python train.py --n_kv_head=3 --head_dim=64 --vocab_size=512 --norm_place="pre" --norm_eps=1e-06 --positions="rope" --rope_base=13100.0 --parallel_block=false --init_std_qkv=0.0355 --init_std_o=0.00684 --final_lr_fraction=0.1 --batch_tokens=16384 --steps=8973 --dataset="wikipedia_en"
Each number is 500 + 40 x the weight over its row's rms, rounded and kept within 0 to 999. Layers, rows and columns count from 0. Numbers have three digits each. The size before them is the row's rms in percent of the matrix's.

# up: layer 3 MLP up, 512x128, rms 0.105, rows 131-155, columns 0-127
# down: layer 3 MLP down (transposed), 512x128, rms 0.0957, rows 131-154, columns 0-127
up131 103:480545452494425464516534472425557523507451489477494478469527450487455459547525515449508490437480530553538413477564430544501569466605467490472587531498546437500569507506460512496487520525496478440525565450510456507497537504509484433550500556513481485474446614502494500506556492478426490506568483497544464488519480553515486453517549494464562500539495534517553432552478518440470495497540
down131 102:543533427497517461470471512472512551577427430508425496568439518504461483539507528535461422460488434496482495454472510511473490538509534463525403444522517480508540563430482465499514517487535460514577549548584528449512489448497490532523539511516536535494504505459486598533525506457422460512511465580567451546450467503560525482481537494502449519540482572537504473532503487493531478433546
up132 101:522444510569481453519473440466544469516450576459532538536443531480460513526500531466438474472444520481529493475445506486601465539490439546500431551521557467489558479499513479562430549525461565510523481494454533504543559518465537442498561529478460540501546477536439497478589525498473496550560512490540433534536517488511464496598508524446424423484475501522491505512520500508593494512478
down132 105:457531520470539517569525508473499507503472555506425517529522520502558475492563513503471473496536483547540610505547454566480494513561436526520435476481484427480494471463516479391446491544519469534521427530563494425471508457504453434462474460530529527455505546471535439494562570578493408525451466487482496465528500520539511464471480500489503521576549471409497475478549459538489475525489
up133 107:538527448501497464481517576538573476477523603464557521524551511520477436534489497462491503573453466530511410525497540456529551506529511536584492555534487480519507496420478490545497531548485501470476495531495524535523407562514495562462524468519527551615458533559472468483459468469496449494457453495519571429494459509495428488530496541500486473516485508519495519514390517446551527557497
down133 105:479490471504511520489434466500459508449480471501478456509459531570487534458485528529533471498460514490480493510474472472574488499529525531469445520529522447499479545427525461507550519538545522500413564440567509523522496600531463468476504523509466483485539435487527508557467523513548515482445464500567391466493543544509408528520477419566554559562494493398572458433533505547466517469506
up134 096:503492523504518535465542548433578375538554473505561504514545534505526525424553585521492488481466462553554505467501484551491565488548496553454534559472567430462572527492539511519467517506474497543512534514454499522537528585569463503533442505502524494447516461458492477504508511477479428476454526428508535571481551573496499501516491543483509470527537428478596492466515495562482494465516
down134 099:450487466470493461482568542526528483508513542525483469490496454665471450478503454509461432497523516492542655457594492533469532493489496467519496514526489555528475492504536544488511520552465523493416578540445460503475483526514476446481530588520501497500510460450472498578448463549510489464448546527516525507427497471525486506519486477502518435519518485507536485550467494578549486472481
up135 088:531525459502563502471476532549497531499543515471526484525513446468474453464574459466419507531547540509460475530510505452621532480469470495530467509534506480510489552503519529477514526450414482493561493559519514560567514501516490459501519549502479598478574559470430445461544532532512413439499532466493563484558498502488536482501607428493477471458588528569531480517489485486504473487549
down135 094:468467492528492495528468516471513458530546450504475554502416474569501498507512452495507502540699510457477580486598466488457483576528520515443486464490447560452514527535497517503558508495478526480515508500527477475529490550462503510534519514517500552493451564524488555507519522605561478545512524558515451483444505497512496408500486495542483453409482561477474494508522512482526455518483
up136 110:482534502517506420453503497448468481520578490487505517526464587494538543467549544529492474509499540555478442484459503564509501506506512555483532535560521469481542466446523457561504485534515504559589537485509492531538524486527480547439521467587546547436495502468527460496523524498423444472541464418537513502595559531451540458435502500439431564520484497517478447505557427480498508489410
down136 108:495495437503552516491457487476546493566523555461490440617623407495492475568508469466466519467544525513574536524506559501499484531521517502502525478497520481457599461481463501498451586495519468539490481529534508555497552535517486475474489468513537536567483522546471549527570467530490495477528506532567438449448516480433467568543541477511509560509524553490504478490564569436516526493531
up137 107:568541437491566526484442533452469512396473506515471535553452558467525517490511534443416543478525488481466465536451518474550508498505501403498498479537546474478468461385509466460454551447463482512472471552487534515521488457525520516468577477497510523539507540457536471424441451501509465448445493508542547496509574558490547481529514450456539449434502435477477517510513523551490536435463
down137 103:480507507513442492568553630471539533487490568498439490595455430535478575502493510572579487477566480529513556507529500477485538434447509485529436443449482437571518528510436632508518474521527526508508454554601426475492500545488470477526525505501437517528506523494559497491506477442521503528524487499493470511499476530505533434485518509510499535507468563530503478509479473558500521502520
up138 101:588599499528537531568508586516552533490533541558490508490471499445521486486523490496494465533451543535471431417458487491542539456466440481528500487420494474443483530435522533424498544541467535541507439470514475509523518508531488517516522512506476505544582394494491546440468466507486446521500468517540490581521516418527592513508593485510524483540508521493474512543478541542553487544533
down138 099:513506493466478473470531490497500571555521542466514464516539530581539443545523544483542404435430552509507545458491472544507464499501484512469501497516453444445565535527471485449469485511514486507510622447501478459547505458527495432458472474519533472474532519470574489536516405560482435513469471550464487453518537525534508422463541445543485464491508418496439451506475553511482525444423
up139 098:521509471540491474568464477465483468476479472524533516503581516516455500429505581463425530481530413503470470519519492548542435482467436522484461523538460505570530464386517484563454552484519569475431472469446525600531529505568514512546454481478538531545486546517528474502426519494488509517450536489517515518474563535508460515546478479476521463437461421439505511514467442416480498484518
down139 102:494579463514482497437460486455494558506481556494461510503459471556520492500491535582483528482545475515557571581516466538453490512504511536488592548509504583501427504429484463438481492413455555454498471486533494457447533502438487511525618572453500507451526584484485508552510459450580500528521472534539547513472454522557492535454480500459536522492441525538477544467533509524500478490478
up140 098:514610433419484507432444468433472492398493499463477444580498512495515544493518534467468462552478496518565462462559485488510514520537497501502437577492574521439450568494478510519468517478539531428550458476400476521508494533493534583508506482478532477440529540448468513503527455520482522463522517528562520477477521481454526525558484538453551493514527479553428496483492529508494449498415
down140 095:494513568451452534520477516517542532529488576532553485509527458508547554515492495453457495574543464490520587400551467528484454532463529472450505441438506511409455442543454417564508517551484477497472515524508514457473514520441421545448512520489520483482514482495516471481494552491540486519467493541518512532457459543452489478569435497521595457528495503455520449481543554440470514595462
up141 105:475467480500513440434518490543557467513520456499463485498540527491445498503492479478524569552494514473436478555491468498528560502570492514530520448525494490550525506521549516539476490490480431488508467528470539516571433548552560505515513521594527510440533478516509505472472488513467470425497507465464511421433446503423489439498500522411443569521550557532516410553402544444557489473444
down141 104:399531532503545494542516450535546454544488535409475558545520503528450428487445485514497460419470458536523536418577533504526514471486572528448477547545450486492547496534481521524417502509509473514492563512563587541485464475537430557499480500483490526524531451419505491589475526457558531464517485462471417536522504467484459526481522471542490487529515521541529520517521572477478529540469
up142 083:529484524490477475447532511561489495505520454576506544490503594493434556507489521535443486452492488514461452467464504488506483544481478485470505547472514469571462465425532573593495494424474430540452456516443497499552527509552562523460583444445581467450448464475470439461554457508457546479515531485531506500462456478441407504529459520525479570454487475514436442481493510536513494490514
down142 091:427473507496452468431502503506501484451545488539478438500501487607527519504515523494475434446550558462541530487457494529513427535447482511558513405490586489533464441455466498496527548466513533473484517516469454391506484505562509509531554482518403491529414493487508515485447522581491520469519568524464439502502492424513464583462491489531521447507461491485505543457476497539446563523517
up143 107:539563530549483540499520495540522476499506524455515516465560519450500466477606513532392502532487551529497500579509487510520523565546500481521487495461507499442511545510556520538475471493525432527532526430512467489530551591486469516480514421523551495522524477470469572512478465489464376482553521494518474492488504450512503514522486487520457497514532459465578536587527386419466463502563
down143 100:493451488512476452531506524455544468504485483447490539484461480495483498543470552445515467502499383509474568512505449479558543510474519549521499512517527477519431452475512497478435540495506407541531562507514509460501471440432490527489522519541466517492523548494599487529562511573464466533451530461504469472444532547514439421403443484519490469550487450475535409511518453549570539515424
up144 099:524540496582569523560458495476494451479495450533456467467489512532464500466521473415463525468413438546541493537442485574517477547457465541472451550495457459536539540536520475498437555493449472474503489551409447546515494417499481510536529526484450473545485575530557460502483466458510486474526480441461439480524530505535450502473533436490581487489538482448549477490522487472422503493583
down144 100:463441474424520455403464526467532454519437481475499510494486516501516435560517561513406506433508522538531493481539515499482466569581513476509490460510514519466454521550514542489476563464442528472499583474511539449490463479510455511566502540482437504514542445530540521589561529468486541493515488498520487545468475459427464501540492554409445558501517546543462509488469513589544542556497
up145 095:509538511499440544532526575544512496484449544491545548526516591494448494497539548415535543531519488487517522505524425500508435517486441495487512461452530449441538567522540474502432460452453454535476504544551453497490497485515485477419488491510519529516439536417491463507598453452463501412528509522489485478539487557486522455497532570502536451522475399513584480424478524519549511491511
down145 097:479526478547418498533476548501486494452553534538476421495511437572502522554540526544494605464512478501527621491543560513610442521445486485530535493484477539474460541468473476469502552496497503519461444478451502487506453447438464539507518513521517525448504448505477496470521470505496492492515517448510468468436513459490469526473489459495472564573510470405478593481510424576542504453501
up146 093:495525477497433552491540540473460501487532472513495493476452506437423565511510519443537468509470512504485423580506453482546499456499416456478418631472529412518556555485404542537498458513493509529505494516538520515546550558521519445457550438508487466517490491500450454520550546507442519538526560532526468491497529529418484505529455519491519494508455484535467473586467502476468443547470
down146 095:484488467408546612538485527511505533471469448518538499514594491549482479523494500441529529505554495458500503459546503458455533478517545501450456505553474561487469524464470474472520489494477497467527647455531515467510423499454473522491404509472472509461540493560561470486525517564497487522485539509486522436530420514493506463452482488554558573478460470469421539503465490501410499472489
up147 103:498505453600481475471472463519512453457504519510534524503480561464566471460530525541489454478465537517500461527487458472498537434499453570511509552506512527492480505513475548466441528466553529545516488498414451500541521576471521513545529469483543560449420517571472503533542532497505475455551501424487540413472493517499563449455498551467433515495456550578469529548420456502570453456433
down147 102:478487543571492516536513459480517491466490451441445553517494466530435515436522529522535524487477585481503499510419562424492563481578450460524547545471586515467490479511526444435530490529513471518455464542541511517468477473403463465510564528480532512474459494502454550499503486418505492489517518550542496400494418470522501536450493538522552456496486559502586589541479511539487513475473
up148 100:562508494541533511510509461573444440495562518514479468551485507467584485507544550500517428486416451511529502419539502445487454525472522552498468487484580470468455479460490518556456481498528525502518453509443455516516453514506537514479515508455500457518564542510518417512564383470475508456508529508563567461545485520500515479521466451524502550447505448510488423521457448488450407454436
down148 101:500410468614494513527570460550481506504448465537491495504470542536476549516436507477493491534465441489445538514433495530458472487453553515495511547496494511549518498487535497437477518469496445460539530458527458541510527516462482558485540575533498450425556562536493503540474580494486490472528558462515482403493473489567539520581537476501533504613464471518447457461503426527475554529497
up149 095:498545466465491444522518546422534481513504478457489578534491519486484523431513467447522549529512539595499472506512508573488483449476477471443439454535521487454524578540488521447483450518474490520452515573523448581531573518524525512475467510450539515525516490453465448468475416459529475488480475437503496527452506569490414543486521555537523517398492480437501527492569410466495453471493
down149 098:506488513515546496513510474534422556560436465506565521462460502548461496536443465532453545420537534572518514508560506445510444452486477495462466533467499508479458492537461517476529483595484499499411604537487505518442497470514509497520482522463469430489456508513489478466546502551475576604563484442451492515476455451469560473517489469553440445449543571495498475474481468513502523455437
up150 102:539489503515514538469545445477585431480491479504461519551486524474499535477523537476463522491520525501465510472455529478473552496529421428461520527510530460498539544528509511512460459534504511560547490576448519495589543549480574427466468527429517479575512511462509540494588524523450434451590443509467479485540485607493486460473432501481511520433524472481564495565437472505449538529478
down150 099:453540522400526604551522493431483573490495504499499520538489454437501526505518528520494498516448531480503605502470546544441503428516495493477515530541514510457479541549530489463506475483456510519558504558508484445534561439466479503480534475421542477519481541529560501481550575520543501503458550545486522519478469446531485492462476524467477425502437509400495604436528484493497433559522
up151 095:557544507493422538523515451521530464446521515587480534444519548492521490505544601526479502543541533554536492440501507505548525463471479438465460515537449503541519535469444534559502538569476511432472489475472530480491580583599509463499451497468454563508532472534436486502476477459491545510520432450549530514507495561488441476543536467443547509503570416523509463433525475502535498541490
down151 095:523517533474487515542557452501483509484468478521534512471472426535430502483503514502509482592556552580523635511502515492517429411503522456513487496493484554508483511495478527504580505556529517548524513498493545400497560528517537467594498502448487494474463490522544502564516488454516477544512492571542532481487431423489474531492538454504498444539549459468487453469485501591537588540506
up152 098:510524531605466504548494503523554479515528486451504527507498556493522522472499568488545482461491422472508478406551548498499456532468487505500534645383473508484517525460486464558499508499476448490447484490493480531504512526484609501510504456460547569457532454480447463466469532463447446480442482501540510485506484476486404455523478479544489543506511466529481541439503485417500488538426
down152 096:493522528483537505515486510522513522423528560540486523541547501482529547514526568558556498526601570502527516527593517475560454490524494506505479528573532432455492494539489565427495512493481527474501472443493502555506491496479481493501577498486470468412560474505529549477543509534524531525440557518542463500459507449600536430507480504425536509463410487451497575485491488435580500526544
up153 099:544503540494415479511443439491503483528515555465509448504488516438540482440480502535487390498508468542445477484496484527506466483571519517430522504510492501468487491488537575503451437480563556518508495417463558509523522461527511479549447442566512514462527586508556458438528543509513468518515481467456475452529568490549524447525406545464450487539613460519540541464450503490495534471469
down153 098:582513506505421485483499505557547490406506508501411500490528402461508515518490437507518532472547484443468531549545496479490428519510576484561473467510478449468544442502469526525447537448485520504474521514587568433557501497461514498501419536518559453578509483454513590476575494507534511510483486525571448559507522497519445511482528456540500501476584540509478535526455497552477533485512
up154 113:510512512490485504546530567503523462504478506528532491512518581537419555435491517458529545480479411488556448529451518607499528512496550457513496505454488476420513553484528482456412491539540415560519508576455464539518437516510547559505476505504530529546475523517546504419455447398464450445513533471516522494446521507490462557451452509563566515529520484503496498501522420470503475516507
down154 108:522478475474501523471492517511492461469552485505443467453531423447499523592557496467465533584508517471590607514501497504463448538489590491532522446460413526569462501570538458535482530526451524588517511490432497461542487443490527581489504574447514530458474524497487483500471571566488453511460491476502503485421510480561502504496534513481461480510532572554443543491537484528500521522507
up155 098:511472535510530528450484539538555508502480574553465541477501540487442539471511557514507533466483537460501411495531444404523457527548412504524564456471449524441494586539538501606505491464525425445515489472524482565527496524515497483438510486462589518469533531477540515440470431464492459479541540475496510486502530523416480510496495535498532478449499477460538446574512536499485530418448